{
  "n_layer": 10,
  "d_model": 640,
  "n_head": 5,
  "n_kv_head": 5,
  "head_dim": 128,
  "d_mlp": 2560,
  "vocab_size": 17192,
  "activation": "squared_relu",
  "norm": "rmsnorm",
  "norm_place": "pre",
  "norm_eps": 1e-05,
  "positions": "rope",
  "rope_base": 468000.0,
  "rope_fraction": 0.5,
  "qk_norm": true,
  "attn_scale": 0.131,
  "bias": "none",
  "tie_embeddings": "early",
  "parallel_block": false,
  "extras": ["some layers without attention", "local attention windows", "shifted keys", "gated attention", "value embeddings", "hashed n-gram embeddings", "a smear gate", "short convolutions", "learned residual scales", "skips across layers", "norms scaled by depth", "capped logits"],
  "init": "uniform",
  "init_std_qkv": 0.0158,
  "init_std_o": 0.00353,
  "init_std_up": 0.0158,
  "init_std_down": 0.00176,
  "optimizer": "cautious_adamw",
  "lr": 0.000613,
  "lr_mult_o": 0.615,
  "beta1": 0.9,
  "beta2": 0.99,
  "lr_head": 0.0101,
  "warmup_steps": 369,
  "schedule": "wsd",
  "decay_fraction": 0.665,
  "decay_shape": "exp",
  "final_lr_fraction": 0.0,
  "batch_tokens": 65536,
  "seq_len": 2048,
  "doc_mask": true,
  "train_tokens": 669600000,
  "steps": 10218,
  "dataset": "wikipedia_en"
}
Each number is 128 + 32 x the weight over its row's rms, rounded and kept within 0 to 255. Layers, rows and columns count from 0. Numbers have three digits each. The size before them is the row's rms in percent of the matrix's.

# q: layer 6 attention query, 640x640, rms 0.0383, rows 431-511, columns 400-479
# k: layer 6 attention key, 640x640, rms 0.0383, rows 431-511, columns 400-479
# v: layer 6 attention value, 640x640, rms 0.0371, rows 384, columns 400-479
q431 122:118140138097193091114092060135148169137173198127112107126134099105081090099146131136133109192136083103147099135037071179136186146092179131100156119056110167111145109146130068127136068121144107095117097106162113065206038118135104115151096115
k431 139:154123177124144106109083060093172174087149135099088093104105125090057094178104109148114125160157083106169118096064130104147131095100157132099126133136117141118086145086193104106130112119165090123124075086119051077139129154148176074098120106
q432 113:133143184119107155119162166125122083158113145142165207140093112132117155153125150107099147149115106138152059102132150119105134101097135122169099109065192109084100086122100124111098173097099139166105136133178151158124182156148080126093173120
k432 120:099133092082119142099159147105164086118128158157081165147079120079153143088124098067095139089131099068078113128184167150134126097091154115155121159138151132177085146160127125153112190075111214181146049135121163111128160121128117095100105088
q433 118:131079124093135163114143110116192096158144186105152145124133166077107182147145073089137171097132096083187131144149145134122110110156059162130146077144157143112124138100166165142120157144137161112088185084121086132102151150161121104105113084
k433 104:121120122120192085108105122163176118126191152119142127101182161140088180132153136126143136089121140097145139147147172022051116142103113159124126129186151106143131151150093094131154137070096121107079134160142048126154111114162128056143144172
q434 110:130116215114146113089156107140094117144158184133144088102114126138080150112102121135176139109146119182155164115138134162136103125075155095113177099131131137170106142103145153144149166160116179122108077223185073093059123142125166168168124198
k434 115:142116123085131148121114207148124148139113091158139118133150201152159140113127117128185116104168126164156128072103121105094103195125109142095159105118111134165138075130108195092177125145086082190154114111128124142130128139078132175135181210
q435 111:123164065121112097185080136091123111137103086074127185109090083164153160152139136085093150087190103122105132102120177139095101095137112100214113161116139169115069143149101100119171130151131120092127149126108119119175095170185159080161154136
k435 114:096102158123106126186149068109153131135127190133172089162071163131170157158167162126098182093121204135124128144117152146131123072134126131154127117132198125122091168123124148126081125098108145065186123149089120109146134156141143030113114154
q436 114:151078117088126159135167157139148158129139097085101169135133149131152136132093094146152118191120121177120163171136148162106096196128121148148165128094094166116183118182053090124149094130136150078099182150106102163178136128113110191200186117
k436 118:100146107172119152161083149148077092145164193080140162112185128159122194165123093097121149112151090178161169141142154120152105118155102130137181154157110124163118173127095141177118185090204046108133157149116186082108198157104137204119097060
q437 115:092128151127181143162176215131149099132124080113152165097085087134115103153092077165127132126115133134099140107175084148098125097159113163190119141171146164141076134130067152126112159134162125129126159161091167137146152152152147120103105152
k437 117:126100077117114082165155130138127061162124110168151170145141124103153166115148103138144118148117168092132106160226137157100149154131108150194102140151114147126150122174116123162116134134123124139161197201143211140099131139128174149088117130
q438 118:128180101127144138154185097109147101121117134094152128146132123052121148104109126123165130117066072120165118113137121108140112081149105123100082110065223118094124144115143099148059143111131195134132171079102104110093183142184091112126120080
k438 112:139140132134133144153162146064146137166120079161139115143115162141102138083121058140160155137158127137143068124189138103035085144121047133094110095144122142106201096081168110115100164076127063157106095153150155140148213154118083132082175099
q439 115:134123174097167183113112123120161132133174115144136126079105113116130162129165157111107105160196134149098171120102094112121134149135116115114192085089067158178179109138038136140102137124118111121111131190141094146192129132230093174130088174
k439 114:118114115141087135126072129141122120118166160078167150089119124182182149104151134088118076116117108141115130097150211123163103173146117186093165122168090115127064201086183110093144159137163119090146085072079145097153120160112178144138085175
q440 119:134074121074149125109177146113206144098218131155173121095116129160115143184133140116140059135149130102158152155063084099118160084149168137107112126119104101096182203151104133184116132072171118126144189135187076105190114120173120170151131207
k440 112:183098086138137130124116105149219122153147169137168071134152128145134143140113129106158148157118114163174108097148142137128114130117131161091099157179075144114108127097122178187132131091117130122129107110085098097089121092092119132075164146
q441 103:167141043094150120131123176144099141125152124135088114140129101123097102085099132104163082135073155112146115158126099118086161126105185155163111145172137146101114082129141124123167170044139150120159116180111150058179099126119170166062135142
k441 116:120157135158136159136183106127115184124129108099167115111143156103153091123152137132116177148136059154109148156101069138163143156065132101132144135114144073106129139173157154168191143084135114105087096161139139086132144082164136158090149151
q442 112:156103070123149132092132080097138159167181118179166113166127122154104169054143136091094119079173118100134128134086170141167164116095170170113141096138075145117139159137140131110106083155131150146077103142123109104128080129126127123153118183
k442 113:147110158130137148085098091144174191137146189066117087119099149201179083099157147058065139115190124141098119114103138124146111063128156095129143130133141112136068140119149144113135129136083140105074075113149049076228134097153155064153062137
q443 108:120149143168138170137182122087114141158148127138154141180148110131117148108096083125143156067094133210155113116158116106086138103097123137090104068093102137163122093104039060139161091129105186159101129175177113096133141142120108150177172159
k443 105:110127113087142124047131124129171159141141103100104119067149145136136083086069138124136072136205141072072096127142094128115099076172116099180181089150172138200103116137090121138163192097136114154090129095214132105123114108109114150153126102
q444 106:077139169131115074145135090161158133094131080086127125104093144114154083122143069181113155098160124123127113215114139142154132161113143099117149082103141050102122142149150121167150120146170070096158097040078127122107146123078221164154144156
k444 102:163129107142169139127110129152096096105080064157123171176146083088086170126135120122146149132089189128202121137149183115168124144172142194152115132161075101149192140094110134156168102131146105131209181093101127129087128121173102190132178165
q445 128:108091097141127134064094141215083084143181180109118103109129106152102181130109161084197160112127156092146151164122158092116199155141131100185095170114076162158042141129152111123187111076158082126105161117139137150118092142158165126141125136
k445 109:085152150096148104085060105172182137123117111149142138108155152147125121122140152122117140112177124149133127167099137071092146169086130165167133061104112164164130190099048117151134109135137127066098106178132095088104084099111164091159182203
q446 114:058101137155160137160186167156120045092120113133149154129105130087129111091138158131097124132074127120113090133155123068127114148147150128139126135082116141184138107137096135189072088097114102159141110090149123177168162205153138119115081143
k446 113:136154088173097086109153175127137120147175145167111169129126070155174097142179115130140113135093098165141153112136113148145134181107110135110072144179125131154111149104169096187039088150091098172132096140191083123096146132148089127097104101
q447 111:130170139133116123132095092152083120154110113153146164143123102165110075143140081168163128181133125214170078115113119134148144160090120144095112174136134163101126141171078061155144180137184136134165092154149172105176130108043166134131169145
k447 108:118080087097145131118161102106157110129176158131115106094120118092188140176081087111166144105213093046095121187096079166118157112124167152092153155091141177184057121178123169155205116117123124119171132158154140104117107134125121109137067127
q448 089:079115175128099102183078135108100115120136099126182098125135157137126056191109171119076099139116119211174134088140104167083118115124104051125175084099151097107101089138158125155147079166155154100115095137196094133164094100068109108105114113
k448 097:131122118131127105166127164130102130072115097123193153114123144097072126137129092160160145165103104145130173142088155071147144168165156083105192146124155116067111126109078144149215152114165126133164130138095147150183111148032169166042143184
q449 095:109148181085140133144153145092202135152111094129146174136126165119083151144119099129116135157122126187116085120101072122134180064174131151142154127106158155167156126054157162197086138130154104136194145090095123110121097081083143103106085129
k449 095:125130149053137110103128113137145121165112083155119142104153120102082137115134093157144124028107144114076114150135166138106142159113177187156170069120146135177070106123109065111114134122106098115141204108110112146134185138128139084080059157
q450 089:166120123163139180121155132146144159135112135090082078100117152113139119208084084154133193099144108091155197113169134119102083070150133117159139105146153157157118099130101146105152074136087137079142105163068169147110175152190113144105136125
k450 089:127118160103138201196135159141114164078104103124187136110061086199122167139106125150113118176134073083105106068124109124122067090217158165159151123126065147121170127189119159125142107121097129071151097124097162157165123154166167145086127130
q451 097:151137121175152064155140088115109085126150213133112107152153194123099123150140114142132142100136135070128107129134148157161061087076152116106137169085162100106157115187161149128087056134090135072060169091158162121164116108128097146166198123
k451 095:189114101112142079149131120125107138181145208168069069142100129171150117138148123102088139114129178094140110121165141148035099079083126119198058138144166140122148076161105179100092114096083160140069094143163088179162092158155106101216172101
q452 094:147104118121114156111154103135034164182139130130120112132174154114057145118205148131149138071148165121165052124126178134131182127178072133139104157118110094101157142164117112109155073064128078115178150197201177105098133133123056112161082152
k452 097:143070177118159116050185143194130142139196144160086042140222167127115106170121125085129088105150150154130100133098124176105174160127081128144085144084100120077154122141151206130131135089097087170129089179190177136115164076138104112124120151
q453 090:195136140143166129135188123062110141159180159129115091136142168155071097147051095185097153116125148105163081111132124111117156047148123110131132116149127132137178087092122132094104130144089109078138140149086106090132108154131131150032127128
k453 088:172176128144105142124099167170112185152125080188128115154144162143137137123120136121127116060121163156184060105111170123123063126132098156238107111130090064143143111147149143129154161115131120167134094111125130152087083164150141098107061134
q454 089:122071138137057163131151093122097096148150138131107148149141101113096179158168113114120162064122153199148151148156127132138188131169078151131129137112104146127090094179137132143138098127213181140078153127116104142141144173143116110069132100
k454 099:141086142114136131083119113136090129110105107069170076080128115165135123167115161141121129153137151103115137127124147128135134084153143188143172130122135088085135182177076131161149137109109095129080120082180193141126139078113113101109166093
q455 091:146141179146058114169152106142070119127074166091073155139114204158075155152112090160123165096077128125132188130150072096190086121129160120079163122200148125148089121063131103081130132122099138042112160086093093165073169185130139088157103104
k455 105:092162168082120093184123113096083100164060159083152104125068117142154127136122137138142076158171175169098158124135115139175161103137114133100192193117133117091161161112139186102089094108125129153127135127152163115068157096143106099136131165
q456 087:155128110096180110124074122140145078118129202135132132130180103122145121151100091087136129146156125096139136155068120123080059146107141164139071078173098163157069085087095178098089179093099177105092136160144164136134190109185135134111131148
k456 090:139141081126149165162126095057142209122132180111108142155138055155181122116146107078094125166167096110108123123070161129141102134094170132117134146137063170114126190131137163144083179129138092156156110107120033114105113129160097133118105133
q457 088:103107173090129108086165181075167133159128101191114126119082094104128135166117185122049162116165098172154082082145124129105175093119117097156065134066133204135124087132117073183152160168187120154124119221131146155200174069071122161114163058
k457 092:195117183064180121083113154144105135096144141126102168119099099117106117123115116137067145092119110128071081117139119178148184133087077140171129149054151160133065092127100047132115132124132107143067120200107204130233118081078146110108110044
q458 095:142071166116112121166141182098161090126077161099152174127183178120080108165105094165124152098174152173109131097176111103191138157181121100105141123113058156131101067077108098127131111110121194130092147071146105142178114165173182135132092086
k458 091:106141081154135170169131144154118104097040149137146167144119103132117109140125148134110129155090128128169134137166137137124165131168104067131098157184093150051158094116081115188120150137088142147132099110207146142138117118101093148081105134
q459 085:159102089137120085134166159142098099130070130193125128130122132100145115139091109135166117138119148116179166066135085160111119138099145147169111115122157118136165061151099181071162135175145134114079095144101162122093112081131148125160222128
k459 093:122092116155152082156153124086116153079132049154104140091052147163194111153156101097151139117154138108122167135144107083113171106160154144127125111092133091140152090129059139107182126131107130164121164203156137153162170153115117155117165151
q460 089:116137164085132156117093091118189157099088109136086136133122183200114125152166098138153178148155159137169126118096095143215100134104120147124145142129181169143147106087210125136117159124119121086140119174118060098149133139103141124180157126
k460 098:119148109061157116059073121164123149118103204107141129110166140129188092117117114133143133140149188062110106151140148112063153112091059103141205146138186124129081121129138067114162083119099149147104069162128041140076153118117169134207136130
q461 086:064122142141129095094105117128169139114096109122151140090070127165117093127106132144150148182159161105111136104111139161151068098107109096112122153128094125166132134143171076136098095120130075131065156083146111114142133134111156119119109090
k461 088:130135061149139114157162199176107137145062159180121106194133125159158179103151060112107123139149137193156135053126156126096120124108121144157089187153115147120110169135106112133068139152109091158102101120143091159109142190137132136097098143
q462 092:200140114078142126093083123121109149146106111162102156133110145124117189121088202147202167132156109097146123179093153140097154204150131131181091109164079167138143152090100133088159100148125120179093062168084066148106123097124159158117188101
k462 090:151145173158113116097107132185130082161152047104089140105121119116147132116152145133157153195173123137172121141119112169143097115142166125099099099097116185175145175155166139151129126142147152169133111116137113090175124115147101200108120110
q463 098:132125144146133174142145162137079141059101114116080143133088116100179144114081130123127118148137111088138151136179126129091153158127170144171100148111129121107165125175071120081083157190147094199135143174144147109192143146078122163111151084
k463 103:128123102140131096176096108137089162080135073096119161118072089095151152107107139114132165154130132087130161104129048095149064152119129154165086130113140113156202090136079121105148171185169164104118189128139144135152177167097102203144148078
q464 093:112138111140161141104138154149112128091120125054145112119094111140130113144183139151159086133167153031136075195180112129124129125134102124163129115151149094155118154164150127165135079094114117109160122126193169089110102142159130090161120176
k464 091:124155133214081146127107128130156075128180139132106112136097135180050096136130170157118108135155129145163115150135144110171104075170107133170165134137146110111095115142141127065087060120080189110119085136111124124081120134189156080131135142
q465 086:157087069083153119138095074110153104130158116095160117137142120160071121139050082085197115141130166128139180135104174099109089125196183081188170144130072129119155171113183166070109110137120183107121097125144093128095124136132152146193094145
k465 085:102108150162172170143135131125160110116094124179198104101128184098154181138083127135163148167125141105146160113169143114197117102102185114133128175151098139121181102122157172138164159140107132129162081114077084149096152135163124141165089222
q466 081:134144140155111128146110123118106121104117171093121128118107090156121145123076103138086152120115136109111193114181145108151080120079133097121099128184107144102132104129106114086159104177086106098114121068117163133114139147153152125108110093
k466 087:090166114147084126192173146115079125122088141160119142162136078167138154139129147107091120222138093174166204051143121093160081117142116132133134174150123165115169132198112187168082152132141112109152139093135082172111096186158110156105112159
q467 096:172126111073123125087038101223137124106096110139165068122155178147128136171091146145178122181158109143137134160087178107105128133154117123141183163126158141092148141168173112075183124200132128116150119100119026135158096084114136150163129134
k467 103:132171179120137150105079106172157093099129105120151136105139168121103155091169124126190127188096097108186118125110140097107127137122111097107167117123165155138131145163140133157241119136161139130172126136156069088132105112102141122133128210
q468 091:081097105125121110112108152112084177125189142142130157174178136122178170074131138169076087098124127122109165203125091114128099167079159130110143143110115153119093171121105122094126108101089135099108119176133146111117113074093123114075033115
k468 099:077147079126147095127105132110114061124120125088143126068119131178091139144100124171111126118172158144051129190119096149149135123126157108149087165138135147139115102046070112096122068136110103141153160108102101116159116171128190107161119159
q469 087:150091111124120123129158142158149122076053136114164114133102091110138110125135137143134125107104162087097115105159187092142105118160107122080107093126183103103135145170180116187143095140129128096158095127096190158116120146092156091127139113
k469 093:149075106123161093155128109145116076119163135171152106094088177164100116150095082080108139103110119130152172142149150095093149114119113171094123112126132179094111091149138081171111130097122133116148133139089140142151117165143173107072130077
q470 097:118051169116157103067139113105111137151105113091120178109130158180146122122121163174158161151156143151159115169116119133101128155101107112122200161177136136184144194105158179160123134130106094168198099184125146081150123141066121166088102139
k470 100:092135129061147116108108144212149145085167079092136112128216208168125103118132139107150123136140156138071093137135144133128124157130143144092132118112129155101179113108134151135106131138150167138143111143102183144189074138090119193112142190
q471 092:128152044190091116189103128104121141127193140104117148158112111111136112130142113088126142167116144141101150159151177103167146151126125142135159139180141114123107118145099137136149113150145074114095146101125105082119142097165145126110156125
k471 089:109182115234094139124136153077134176111142195092146141115095112078134138169075154135154169135084154107147192150152114102127100131194086138107082095158124065094094082119139138090154107105186124101090120138107120172086133147119080132103155158
q472 089:118146164132154169079122135171148119133137116072167087086112084159139142099134125135122156205168134080129091160116137145080127218122137093227120153130127117174103163144163198117154170146173074119167090125065135115164107114084158133150119140
k472 099:123127070150159213142097118133103170150186125095077088111114094173189164098121121122104128126113072100159146099130097127140135169137166139146118106135086143176130136117168104131133114177137143106173113142134157137122085182124171122158146142
q473 089:153099156135084129136112152149064114141138114142129085132123145110087150126143169104123158141154119110155193110136145102154149180150144111137181109122125129111123097141115128116153096178171133157082108194101100139172075132113088130188134192
k473 084:081071156150130083165167071177097075133138139116129065112147120177126132121127165138130165154162125151163208058109131137098120152149207114136203092097128102129186171143104142159181151133174076147120137164169144131148104055105133166159124204
q474 092:137106088133130140094134085113085133149120100178126142154123118169116138145143056151108158081168116149166142122114073076191135107156127132127159122154062116121114098113101113131168104150153146102087117118110110106105099189149153153167091183
k474 086:148111155123065135066151142157127132080098112112106111132180133116176152157099128160130085175173162161148175110114174094184124110158189172124147128136190063137146132161155117074164124085219142090126087133157119124082123173164116114128078211
q475 087:120082176141125079118173111127154132108128090146108141112103156149153130108123135121089107136080092116137172131116139115094138104107166109113106156147114138136178112129156165151074164143143119113137154133169129156106108118091096212061112110
k475 089:152127144109141139139182143135122150142080132118192139109158088144158113118089138120131156124131101149143125107095165096111157142078122146116056184061064168137176131105117100125110179137184139127141173089101144126056164070063055184165140063
q476 092:064132138172103150123072045108118187120197105166163086114149186157111110146138136133138159164156067161186147125052130091124152154134108055133166110073104162101129172122141116149123129127159142107088093124171073081121124117099117144088070153
k476 087:133134152105110166119068134115157128119170186139087096103149170131154131136140157138075128155156162142104111153089184080099167108120155120117153121123150150117101153105149162164177130107180059140158125128185122094158143137136156104143046181
q477 091:138127141175108115173100168132124167115076141130059149134122068073155162152123116160161112135114100118074178112165137101127109147175123142177087114207179139170138116065086131090131097128123099127130102123098144151104148130164142150134131124
k477 095:083122087059133156147118123126174080111108152115164181124103156136096194101084081135134115144135093116164148155122079159121154116108114179143102132149090139157146133091145077150107076125159159121108162116150130087135153147164128157115108103
q478 086:113119104120129058189110130178175092056188119166129145122109132118124150121146123138106103186093159119126146148129150119125074098180166146099177144098108138174080132148171114123132094115113151084132111083143122133120064101187111097148128173
k478 092:156136119122145067168121091154153085120100132100133148108185117091139104149130137202213145151065152095105173108115170111146146149154135092092158197147148158116049162058156128077151100085091150044168111129095066086102122115164151065144108161
q479 088:139137132168147122139115125103073101160155180121123092105146096142068151118115195172171170141137168104110104124153123128147198188157100160111129150110085146059138135145150140046175165136123131144116097119150118164124088118111141144118094147
k479 093:128159132158175101073171134168166060177151108139107114053121095108043107126139177123166126106126133090096096208155109094126129161125078134133078156126100133088110081087124169161098140101123116150118117141111085119155124118105108068128096142
q480 095:128044132153077106101138161152143156120148100121157169098124160125115160108147149132159141086155150176119163162122144083121186167170088130159138200174097140097139137164079100151130102135089072166069177179117108111103097158080088130086105132
k480 089:090127122181072101157101173145097076162098072092195129182170127159147161170076142179172161123134081125190149120128082131081120157136105177138068134138110164132148143159107088143126143063184135091150099121164239114107102183148089143116134129
q481 085:146175179131148117119081092153134118102077169106130129095172124108114114196161107148162187135082133137127101076159129088141101168122107111180109147057148162132111073134132136156088056114138133144092122107136176161140180062079101112115150105
k481 092:160111123107153100165110081088089156110154169136076106137114054141104152201107126102131159149100063159131128075131120124144125099091084139092100169066117203111110104130183090147067156114136147118092128140193179122214083122105057106094090045
q482 088:147088075095122133080126129199116166119126194131104101112163147132118162149132103183128101173168141099112163097116127150132094133178138163110136177205135087106128160126148114091169162123144108116154158154124154155147081102168113148153098165
k482 089:132132108167150115135120089195125106121103108093168143099167131136147152117108115096158118127106103139124107126094128172166148196126129164140133122116136124116096137060151154117160097065106154162142139083134106148110076158156135085147093201
q483 091:101165154162109180152150091084165108184140157083128121163091151131108130097150106093117115089192080091106095139143128135184149146089163105114088086178155111112127153138165143125137129134104092141117112073119125137114155137073128142154165136
k483 092:160154154134118166115183112098137096184146174092090089117101154166097119103176125076091074117111126078096134131100158129123087079134158083127113082160093125177151132105161166114111170124063149153107135104127143136102123139127093110146239147
q484 090:137157099164156118097109102119110120105076163133137170163152151139142105127145061118125113123121133153140165157124164110162089131185129145158140167192126105152180156119179131099139171114086074099116098136100069108150127090093085135134101158
k484 092:075152123108157145085131127133156093111129137157190118054141147089082116129068136120131159113144151106072132195221093156084111166133119107149089068142159081147127091090184159060169059132086178099076115164137103167135094110167059083203152196
q485 090:114097142069154076127124132173111115110096117086143103126114196092101083111143184100093117128145137105153081128126116148057075066037087096084159095121187133140101120152163175102168159091128140105126103069146192105138077116072101127149159143
k485 093:137118162110196117092124160093125127115103176122126095113132161166164088156122166114150111138191182131110134147137197121070134092140161108094161140134149134134084136123101121124097148119116123129107128098072105137124128085100120129134194140
q486 092:085069130149123103121131126135088102117108108119099138151120066125135161156124148082116159139070107164219138101172078129134145106182086100173088188099067166144152145171172147214135173085182128154118162121068120121116158138153114124115074128
k486 095:080154108182140128124146114094133184103151104130113082101158042185166127132073191093107125083157186189098144123183116143092155109154065114157083094086123098094154129166134141118095147102138121132109117179097083164031135098154112119205078139
q487 093:170125117066134152093175170122134148088099085128091134129086151114120124127167123159168174117120119161199136210076135110134166162167096167174130160084107084199130191112105136110140127068184126167188172127132120115114108087124163145130138128
k487 102:179135071100138101135076097184072139111159059160152118104164143096137150151156127119194158138078121152121140132098121140158178207152148187156104091083081151113152144167098093147197194154182119100126199152113127117133156120131159187118137143
q488 089:131144161129129135059159145182127154101099158169140094111053091214147117132141118123140134160111113118117076094130157125114093167105124094194122101100107139147143133110123129102102113187133099084099101118125150135138082145105155157207160173
k488 092:163128119097133144157183150130129143170142155162108076125091132117128113124147075114157103144149090172166104106122153090084166138101142084139152086146111110134148146159126127144099121113125121125145132147131065101149136078141154143133124178
q489 094:175185116088112176116155073135155129133136117153147092126082153133116180121155111122165165112118116109135126127106151136178150193131147120181118156083069113085187172161142120133165118148140113138166195119110121146114142126107174111147109151
k489 098:158096145099151141099083171134130145129181142152108077138165155080113177167151119110124144129123105140152135128152126087107109177100155106079078074089035112090125138167168138125162158151141146105110104158175181141083116108154144100152113111
q490 091:074098132165133078117128170123120085085135121124156135081152152136082141140118119084165183092131163136139142109124138180139145095163096138086169149070216175107086115141156104114094093063094141144120147139142131186110146145128138097130064121
k490 089:111177151152086071112079169156131042116072084179202154110151129126071137115122094135114117114159095141114091151140152157162159171128060140111136159110117172095044072153132102193102123115097077158085106083148129137124142166151083098138055116
q491 086:179095102150148154113168189075136149070177137126111142136100090106156121154122124061170154149121112164102145151088152130119162118100199104193162128084056077177105100127035065098140095145171156127139177164179132131123163142154185160128089168
k491 096:151081106145123177152114149184089198107140133113127139158099102066121152157111099079160161159057153198150133121085103156121125123109200160177158113164108051122090139099116133076127143185129127128100162153139116071109118108133162153071126128
q492 091:126125191134169073160138148151127114109129107069148092117148068183144114193117128110098127181156088164109155169101154134159083163135179157143209142203138140155097120121164164141180152164144103106173148137063107152090119170176158123102160159
k492 094:149111077104082082146081145152138111191148098153140133134190131163079100127090102121165090191094147145187110122080166150045085133144157132094145079119133127119136133143183113122149160113207175189132120116129126162127107141124174117069104161
q493 082:113099150125128118114126133143150139109136127076160153137160097099169183144162223134138171130124123163098180186082089131168164146155156163119181204138114116166160121078171123120175143082094124143168193151094111144101112095137136137073139172
k493 096:104112053148150031112125136163098114141152058159110146123189066064138135168113094176204166101097091178161155132072082117095138185161129111083138135050095132136095131116100088134143130116126081099150163169121133077161091129120094162043120108
q494 092:159169159146141147133119117173108091146134145142115126121086129147152154085090061127173070151131103116093085120175172113162169127089138165100108154121128107094139150153098105111139104161144089166114086154100153102154149165090146122157131135
k494 097:110090152102137118117162128184111098201093111104110113169100160152078163073135161179158051152112186087121151132117099151135086125132161123152070103128197092128133140159128166151146116152125140136157126128107103187133132153126096142121205114
q495 088:155096094131135083144116135110128171145187145090109114160144136140109157074058135149198094139143141086157168153068103093120137153096170144087141109196071128138104210065168155138104153145126117065106111113090114096070097136124138140146131147
k495 088:134157104139121115117151147114178132078099114083146162099165113176167158144153139108111191154182114122098115152120144081119112117126204176138149137160137151154138190107109152173098176119106090072140123041073076126126156141162099132126129208
q496 091:171162062157163137137125132114099135212201153161129163178224148100153159070165135149146083052112141129081079206093136105116162101081126104142159156084132081149081153140092142090151089113073177142138105126142133123152143130130118077140148144
k496 089:105135176188134110063075095127128134149122125178135124117089180060096112148141105135127177120111109119113087146114051131129096114103138071146124096140033111146090134121116141047158156060098121092108142088144149156151070142197101086149133058
q497 099:139102134150077139111187116103161109138129169171101177113133158114143134111131098157115149095153116128121108131176081124137143105076135119126120143130127126145142142066142102109087106121094119132070121069069063102131166172124147168172127078
k497 101:128194132095099170156132120126114063088171117098107145130100130171191126077167115133137098151147127069109123120177136110208109129103154112152102104173067098162150120100132133106124094124146134104133139145157164072140099158145108164198123135
q498 091:087098129086138125123141167128139121103109054098089195108103150126111137074162180116137143127130127070126071143154124137058150129017117097116128071104161154192129135129125149132100101143106103151160113123182121117120107173103127158167151088
k498 094:155119126140096137117071157128177158107116104115063148179113153179150131049140146088070133149138099176118054062156172133122089132048121115152101125157111171116114117117142075115053149138095165136118083052140115161113183129117143166197175064
q499 097:146083155116174122107142074139179129133085092136145121120112143172123154104069118134094090173159116059113183148138146133112116130102182112163171160074133107152147099113163154124094150096129168151130111125119088141088113133111155148158157150
k499 100:147135157089113134142115120161136144137051138125165128164084072143129151094087130161099122105087115081127186063113223166147142147135197138131177145150134135209086121084135148131144113108050176175158116124091097091204136142113138143173158142
q500 095:180132083111162151159166103138102081138080138098083139155128113095097119117153134131117157124047154098171105157097090116109054094128121108105115150159156131120107144055165134122157094113122178061179176144046130092123170135117134112088112098
k500 091:128153132139196159098101115096169137120142108130104089075125090147155104167095159083131125146128170112061069144184111110131084111119112138160158120112161149129119111075141064101098147094084165152139095094130136150084126120151161055159116106
q501 091:149143161192162149112137171160163177103149090124140143117124194130122122155149167113095105117144093099134148139105129141059093060091157081189167118060185104205137172151114127135157103131106127109130152101156110137164120090090126170113104171
k501 100:138083129119133140157056136077119122157134144162113114133055172156166216145104151152116142094129115121138157124160157106084124132115182146100148129131145131154124138127090104115198130156132115080131197116102113119168107173125187115125159093
q502 094:168120083099142114117126109206089112165168121123127114137174139123150130127129184056135151066073104160134136127129126146133129127080101104120183121125074144145088173133104102119214091180158143096169146107090078124185156135105162165115146111
k502 099:115166140147158144070092163173169120110173133101086091115117131154117141126151151104152132167132143190094144142150111123131068133101137094136167059101201087099130145137138205102194154105192131125123119180153034139115093086106130140093136127
q503 094:186119109125121077092095092136141142107122130137128060130119112142112084141123113128145143159101192130143204163120169143106092111075140079144198105141158083161093176085143199129166122141120162095141056108120082096139100098106164132147135160
k503 097:125146141144172117173118101162061159023171091138160174078087139112139087109106137133162141210124107145077158186117153082144104121130142100164151103118148120155079137097133153094183122105169160068170079133128066153161061177083150139181068233
q504 092:084110135139111159093156141138081129130106149144118157134185107169185118154171172093085116071115176124123121070152115175086067097062057132173103151136117125131164085162115138101105133117100104143085108180150085137102184156176083105112130082
k504 095:142168167131107105113053151095096190087076148163199113130141125145162091149116109125106106092187162142120092105136161130068071123134028127184082116168118078131105168136130124067107095158088163202055101106164116163074093090119154121147127076
q505 093:084065132083126130081143146156113160138113126178147113071122164100139138135134134068089074141140099115133149135100118133052167147152111130159140115139123167108108157117093131104153120073155119102111114177149112190172168092136133164198147177
k505 091:100075107099164139097105128138106148165122142118168138153162089156144124069102116053111106181166111201163170084043174145105182199089156118146158097100157146146121137139091121121107116118109084103135132152152070078102121090077120154195131145
q506 088:152139150106136121105105128130132159127092114138155124089171132136101133195155042149123133081132147130109141074136130126090114132130106156123111117165154121113164105125133132173158159148092137138067175068091065151146117107133123166189121121
k506 092:174120147091116113119136130152123123134051124075155150137154084102121155139153124126116086108115070072112138113124154178088173138066103208032161110153069106137148156118134120145200117097078157083116105114189126112099179093138084097180149109
q507 090:114113121060155070137165149108126097130131107127156169163150188160148098103153074140113163169144170130103072174148091079147125102114080167088171147147119141131106166098128105151099135060070151153143112124180135137145152139137109082138094151
k507 085:108188165136136167107110098126146148167137140079115093096112142185100049147086114156106126116137182126099110161178110103108126080200117086135114083166177097119081119106136128041096095108101201110092099146174143148100065131158136042164139117
q508 094:116109101145096169134111107181093126130122149152122087151134074105157153149216124103141147160104193171175114109143104103127117061089130102129177150140182150142104155167168103134122142130145121062148188114120101086104166092145153128103132142
k508 094:117149098109168137113081131127175174059151211125100090096154102120182142119121119121125109092118170183100156183174159078132104104132093103166176094113141131114050082136152082107118072088141121093104124157132110111106104112120141102163097121
q509 090:185153148118138080150129124073100172121122156105062160113094095161142132116100130145095078120116119120091122109133136111115149137159152118112068146154131146164128114125103100050096096165206108128110164162166155158130142121159126144126116079
k509 099:142146168149135197171137158127122077115143148112134158106085164094158108167133112185122152174071113115086155135137110092144172089087146126144122149127210130107125125132125119072058102195135160130059145144105195133132168137121158145104121102
q510 094:122083112123168105115130124202157120135114093143192073122087100150074110118095141144152110100119147156146106122099148143131069070197097130080169166127105165120116129100144081155171129108125120109131139147121076114136136106124106109111117141
k510 092:127143113160183100100137140198163150146141156162171165161198108141120117076142191081185142119155127170151144068103148147124158161140128108143169141126141142126089145101103153165180098132101134167155088135167072067114112068156094127118115180
q511 096:141117153094147134085097077157125108105163134133136129108081146104128140085162114109162156077184133095135134213124142170135128148126113174172150057149092132120085153118110154143196124128103169077155089146159078099145070125113151120158130200
k511 103:147108102119116133107101113114115147121126124086124118170127143098122129096123152070162155144159122140205121136064186128116104110115154140130174072141108105153144177143088182120174132127098108117188081133188036086084101086129132110188130229
v384 119:141126135106092170132114147144131101087119143111119139121108109135145115058117139173146137179083085133135135104131137136133110137164165135141157102139092202145115152168089099189080103170094115138166055100150111145226113152150111133141129128